Each number is 128 + 24 x the weight over its row's rms, rounded and kept within 0 to 255. Layers, rows and columns count from 0. Numbers have three digits each. The size before them is the row's rms in percent of the matrix's.

# up: layer 7 MLP up, 768x448, rms 0.174, rows 120-138, columns 224-335
# down: layer 7 MLP down (transposed), 768x448, rms 0.161, rows 120-138, columns 224-335
# gate: layer 7 MLP gate, 768x448, rms 0.172, rows 121-138, columns 224-335
up120 095:172123117100095087140155112151098140159126124150137145120147133155140156112147119094104144148111144119113150142116188121126107113136123141133170117111129124105143112166076140099126087138136091110123145109123131129117122113099117098131103116181155112157073172145147097167089134139136115119159120095125126109096111150125151137122145101105
down120 099:126116116157139127079087080120128148124112129153126126117153123125119130081132108159102139124169124103150143117114125174113147079157128149138139120121115124128193112100155153099122123134144083115093161084136124160136148087113156148124143104123145142108113085141165144117151135138136126113094118113104110118082098163107116133125161145079
gate121 093:117126149098124116110138128128179131110105103133159121081149130133115137142079090123115101157140095154148137119123114125142154113126110128129140143148130123120091105094157144132124090113162062193130172169076197096126137145145105116108135138155133129112125104090096170116154111110090140103165161134134103119124137100148134115118173132099
up121 099:161108140145125105143104118119102139083106139114140160162159146086089152114134111151101123119123081142137191108126135135141182137133144105120136174104119109128206134111151140133146129158150137173126146168152186142137119123141120131144140121177101128127146111116129131096165119116139114097127175154076108109132111157111121145128148117125
down121 098:145157055111177163145122137139100139156106124151115112106110121122113131116144144115147113123118183117080159130104124109112099124075137106144192100162145128105140102122098122108107133136109132138134119137121123127117103094136142121127137107088111154128148111121163103125143130126131110126163100144114102133112152139129110142156138131081
gate122 106:158122116140138114120151142143105132151157150122141129089144171148120081123153095119119152143148145140105157129146138074121127155112152117147107139145109111158119109092131103149091135129155126106109156132113166138114152114144159139148136095145121167138118145153124132094159137186127137161074136132174116122151068154124126142147147153137
up122 095:143107126154116119177149159133139087155151119150117117103086125161151106135154164112068174135117107124135146153137126134135140157137197076086145161091181105132121106132163133146117126133091140116106131130103134112127131161174125119089108190126135145158141153178122107195106135110148181120123143114148118151092144168162119082148150127116
down122 100:117119148103108144127121108116107141100134117163152146120136132155148148111134127141098115103095132101126126153112097139136119095108113147132092140110062117120100064147131134122122150165126171132103093105142080121131114135133118131133152161121116103105118100152180092126102109137132135140140131149107110135126132122120132147099123163083
gate123 102:104165144131155139188139157153167149104111130134109100131137081098108152156120147160098106118170127135109141125115120084159170124092165132123128134111127119142124118123098135092111113149143107129152121126144089109138123136134131148150127080099140090126112147137115157155115139093117120167140124135142098140124143145123094116085113120106
up123 098:128156162104132123170103146115153117135119146119129101125100109133109104140141123101081107130145115173132120157141135129095122156113113128164142103130110124130132136161128147107105149117094101161182134114143110118145133102127109134136135136127089139154076134137116111171118134124136064103139120132105135128151129153155121118153076099114
down123 096:129136116133100169121115141134133092148107095115124132107114089102124137146126151146148135081107157139165111168087122108187110208117128150127104095137142116096098126173103126123174139081176143089109162132152120132178117168148116122153123118122070139129107152104143150105100078158105118115143156091105113110154102125122101115170133129082
gate124 109:110116122142161134187181130109171115146143091131109159150123151116135123131167118142056114086112132090118141098133142190115127144102156132128148168120168132127072100162134068118140138126104153131160111110154141135108113131178104132113099150134142124105101125165122121109080118107135150169107122139125112099118196125147158110102137105135
up124 105:109132132127155120126104125149086099105148137156123107158098088124178116145124090139148122146146130078113141158108132133082112121177097092108114128121179096119116124156138122117077153144143176161112123125124162099141124147115092129154141116123144163152122110108148142116152144157149123129135155117094117130164167155072121128117117169161
down124 097:151146104166136148114124132161116114158131156155133134114130118162136136128130148139162093162150108120138146134152153093116103081109140100147099111160141084128136137099077115087158090115152101146091132138097106106112117148095118143119168121144115102134151124125120131112104147131124111134145092151140146110105113081101152131120114125122
gate125 108:117154136128117128179146135125150112125117132123129142137164143164117097118115143122099128063121094159164148127159152119112114129113158119134115126166091178120115161117150132124143103130108097148122142155106136155100148127125114131089136117124121159126129124149105150093092131136139131138130117159116102146116144134090148143077116098105
up125 106:102127083120088123132128135102137120127117143151124124091099113116125083133082153128096099130081133123158181140107110155182128150111139143172097105135157062123151091134124128136181186141172163162149148154147156106139145108204136165135131127137127100145118108142163150130133127115093118142133130077116124149122106116106105127128118133170
down125 101:093118136118118135169087123132104098112133154142122144102119114141126172126111115143152121167150154088145158130144132116139070159163161129096139110171116121116100182115157132122134146144100117119127186145121112118128148122144115144122150130133095122088102129092127179128096138143093116148128114125129089157126082131118104132100137118092
gate126 102:174124129117083119148124157145127102175137148118123079124181143165084163135138126146141163107130128139155076140170132069176134150127103148157107119164121120127163080120173098150142135157123115146129128143096115118133147124144153113171147175132144140140158081118162118129174143122135124160184173090176124148133120099129100118168121162123
up126 098:107146126152140166144148110074103151085158136125119097119145138107105134177123073145108126118119108071118171148172147163149128102136142117099125121075087175135105173120110109126167141139088166101118107127133141117170132114119114153092134159172112142138124145156100120131162142118120156065109133165082098144096142085099140105094169119103
down126 098:130131115120127143136117111164101121130121112136181142194143114090144129121133104129146121132132110166131105119102149140112068115152135130107126085130125134130130140158105124108110067104116096100155175080116109129139116094159127132145163085151118159111166149179189135130114111133177098135094131137116099092140112092125163138122095102108
gate127 104:133107126111087143084140156134136162140111120119094114144166074129126146150177101096090084109120062124165123131114138130112159118114134083093136142115110140128108150128141080150180143102101108178127148136137100140155137126144105105079115125084111120095119108106119119144083146089129149171150157179075153106093139154100116113087148114118
up127 106:156164090135160145137111113154127127126073117137105114137131121118139137150149131118115135123131125135182089129139136153114129159137141151124166119101124129105124125095160110123112128179130127136108142095118131113155104128161104122122164069128120113148165116171117140131110141163093144101138118107132140161166126138139159117164138152134
down127 099:137173168165162138137126135144161122144116115092122121089148115149148087096124100132196094077123183065130107140122145109107144136112104131147155123142096130143124160140122140142160109101118130141152140105098142123101135133098112148167089098087167120153136093193151131122152185117091152147115110145090121114153155139141129116181114115147
gate128 093:106131076175066133126089088106094125104075118128094179171146119111122165132128166126115104141156130152126183129170101112142141140102147159105093104125102116138092143132132096171102137114174101142160123139117112169115151156139145133114120103123102141140072099157102151116115138138123130066074135157152137120134106171173083130098119119123
up128 099:113141163161141131121148172126111135117180130124133138097112153132098137150109098138128166144143087117114115123147136160066123111110099115136171143151149108111162131125130147103149101117095126138137105122107142146133139137145138086134140126128166140112154128132161121085125103118126102147120100118138136105149143126120095121130139135133
down128 104:109115118141113115158117201166137119179139134166105140099141124139131104151116140118152102170132152125173104118153150130170139106134111139094148136119119106113066139137127148131135167134142142137108117149115113108158150108148138153101145145153168101142107154119126160127145143124129105162124133138147120126130126149137121134169141079128
gate129 090:108103120176151141141168126122110105144130121135145105139166108095093098120096125122115151169113127142112127119126141119126133134083134151147130139151053098158125132147111128150139119164116138089125135127104088127093158137149104091114144106161140146124112146089155111147142119130122132101143134111124114122210088147137129084123101126122
up129 093:153109111103183117141134086135136119132148126108131147115107174128109110101167119138142160125101108140115140120120124142127122119103146125133128171096132124104173098143121109136133091146151119121104143124140137139129123151078110128162172135137131164135116144110167103125180088147115144100115138107158123118121129130159178131115123101130
down129 094:110175120091121078094118130157170137118132124154124121135146127144100143138125129099178156097142126128134066167139134114112104087090133187097113141162090101101093111150120158128104125115192114100140127126141120125089134121166151150117116087144125118141130152122109123178155089149135121117109153089131139114124128139138111132094130137083
gate130 099:144137121117160102136145138119185116156175159124116132107099127158112123121146108115128122093132164125121155125124121134118154077122128144126137113145118151071150119116130123089153144110118132118105083104126097124118135118126157104139143162117138103122116139131123136146109157094174142123148110131158116141110163152126096117164132132119
up130 097:118117131159087154103118155124147093090118140132118148092114117180139134120136100145142108126106165147082117130130100123157078100149115124152132114171117110123113142094151137109137128154105172098145113130119117121092146154134103114122123135109123154145146094125085128137157113123140110162118140136124086132124162147097121144125066116098
down130 098:175151095095118156113119117161167148164128160122129129100121140118146125128092106139149095111104140127151110091118101153091101099121105152145130153167124149097182097118096156052148116106137168161098132098164140096087145123147125140125133132136115115083093108132131120147121178086130144141118115133172121121156162140114148137172126122119
gate131 097:129098102159119162103124165162138148136135134135102163107125133105151139100159141138137125143152157140126104145086113114142141149113156125085136093143121154092125120139093120148067098121122170157154109163125096091151150125136154137174101159147143103122119100135158145158106134145103129132132141139131119094124138066132106116142101154152
up131 094:144182159147124144153124122141149136184116108129157154154174137114105150108183172128173133080124144137136104131129140169120146140123136115163109146121117118125145096179152088132160096129113123147131109096173118138108091107162087147141140146128123106115116126118142132132077142140099122138118166095177121144106119071123096080145151163111
down131 101:100122142117100130174135117127129099114153118151109111142115105141097083151135143111120142119120143101075119150128118117162150101141133102124085131139124125120136138151111163144120116133123135097079153114085147140155109117113121127141179136088116145152189171136128117140123106137113128117092113103082158138110128162148142114098159162104
gate132 103:171139104147153165106136100115132127097097122117120170152171117149130134152146188151131114121101120127171100143148182157129125118125153133118145115158147140111092131102128131144123130124112109134124124102143101132151156119162101145141084093111087111124122116161125146117127136149129142138118108079122140139122168089152119109151151118162
up132 110:111117146087129132143139137147159150145166153130140095098101130119158154135113106116187126162099118106106119114109108128137122131134052145116128145115113162156166117128105160122155121091170113112102132111115177132100123147117157099107165139136122101136109157138113157150154114100109142118141147132152134090117117145117164143095153114096
down132 099:115122111145137132143162103128153110125150127138113093122102148139118104114122129129088136123107128102120104140114107145143137121160109125147132157130143111113141128119125144114145140103110146132117129119138132111130152133104146151096138130145122092136108104151115153110110138112137140103130134120125128128111118131171135123123130119124
gate133 103:095132149103127116111161134126116098118110130135138150124126078054137125138088151127105072140124147125148118126117134126099131152117135139128112128093145123140098139076073091147091181138130132163105158145123123133071098089121083108153111093065091124090112161146112131124122154147132133119103145130144150116107110164152099161113130159127
up133 103:141082153092128087109108125099097138125129167109094093145166119167111146121167156105115155146099114167130127106153167166155136131128165124124124115123164140132132141187138124148086124115120145116155132122136108115140161152144159156132170144119097106169104111105122085120178116133120118102118144124080071170074141122117142130122146136165
down133 097:100116121140136114089129147136111121149124201124129094112146129138150144104110132122121121118116085128124119106114194145103124147117125169064161163149160108140087109136131143132100126138147140109157115149103150146162159118151123140133158123132139139176099100110141158150183136117092156127164137135113077102128098123128123102163095114152
gate134 105:142115125148167130078149116165120150093126103154114159102143093093110122148129128162157118159124110134133099122157139140121124142142094148089117152166120092112141136116155114147131093110114155130113125162110110149113092125155121085143132107170051147099128102127134149125078123107144089138158142135122193091131154117138117077070115122146
up134 098:179088144129130154140164109131087112106106129165140109134120152126099133141113119136129145152133158096119124130155133138157120165121154108149101131166137153080145122109116116136155131138113121125102146166150130133118110089189143151094112148148112133171106134094178133149104109137102114130107126168100129138094190112131122175142129125101
down134 098:151143115116132128127127129171146124107130125157143136109124122100136101127135089110138111126151150149166130088155140098132136113120049096156149134162138119128165142106131108074090140093138106128131130093117134134158096094143142137117125140081142152147116091161147139129137130176116162116112112149153090133134142152097126156105118098157
gate135 104:089138081169117159152120160138134063129125143138144158164137137145110138140103101139135123117104138117102154065140126110098137147114144133138114113109169158114167098091103126135124098117130120121135138209136165114104158114143116131123108132108092109106159166144122115127144136123104122148160120086128143125146153155135135152141100164113
up135 100:130131117136105128151158131112150095133140127151135141128164134093115080155143133127124138128085134142138193115111158138122134130135114171113110108122124157100168108115130139106125110120100069160133128122135173118093137130102100129150114133119153156116158164109147130136121107099119141131132106115174159100166145124093110144132134132143
down135 098:142088127102116152163122111091155115113130173173121168164097121097132133129147081126155096140131196116151094122112112172109111156105157155149152094174100106124141122119125127159119133153091124172136112158169128111126108127134173114143138119108090111109097128132138120130124105111139145145135097114083173076157112106134128148170103117139
gate136 096:164140159107095132111175130114146132137108152112089150154122114135122091081155128116128144092106135140109130159159122160106133128118152122111197123090125129097164138101169130109123112116106125149119099087165152157128130141090116103159138112170132144102140124122103161136108155114114138117107144161093153123136084136153120148158097147123
up136 104:126109117137080134102147172140157123144153133127149117138149090123161129142112130138127174097121134132085122194134106124138137132088141110148122124082123124142132152119128115149139149117159098099137144133119150136127139153098121146106116132121119113116102154151159129115099107128111147160150131086129145117102114142066154109167105113163
down136 101:124143124145072130183154161133171125159126102131103157152130092127139130149145141104139081132147100128119171120100123118117129106114125153177140103124103126107131105164106090129152132114089130118135133130109113131097154082106136097094149080138180097147120125137111081118141134124135157137113144116132131132125122097086137106118126118150
gate137 090:141148107170142111107159125123157137153153097146157114078121143119098146129095151093096121132100128140125153126090116121111124129108116136091153137157122139104148109114074085132144154083119149100167141113145177112109101157131109108157129112168117111165112152143134090121105137133138098154126136143134105180163160123120130112106212126130
up137 099:151139128099123119174090103118116118098111122149098127111136151131186113137097087139090145096141133110103160133114116176121121145161112132109120106112092135123100092134131117149106138136103140117106131136146127127175145093114121151122116094127116125115087126147114160166125108121142137125085129137113148133089136156159122146187101132096
down137 093:137135130112114127110135126089166157139151116147126132115083137102132131111140121118116115158095130160132142087108121084161056121150136120179122136133123122148123123128105120094094151094123086124135111098115136124111140154133107102164097128155112093164158185102128120118111101123151114117139150131118108154126109107095176163114175140149
gate138 096:141115102125174114131135158112120092162122129121139115131161143139131109183109114124116105105106109142129119109167102160144116119132134098156130123159086106131137072149112164149143134133126109189133124116139122134139149160182145148153151119105152093125141121156149106124099089114102082100126105120138100120164112157154109119148140111160
up138 096:134165143143111139100102128095180128148093114104136098101110156112129134125131120139113100123118147121110132184123153102099134155136108133098132135108122141090135107119157121104129103119114117084093092070133118124073116147111112165149148103100148136101112137107125157138077114122154139134159129117138114148116138126096143127154111088129
down138 100:166134136157125083161131126153130101174134126148129126153134154122169126107104125084181137115120157111133138133141145118114143156142135118141127165093150132061120154079146143099125115141141111102135142147137123127121153115132099110153095137161135126120144108141149136089125092113124191132142101141141085126149083115132132107103106124130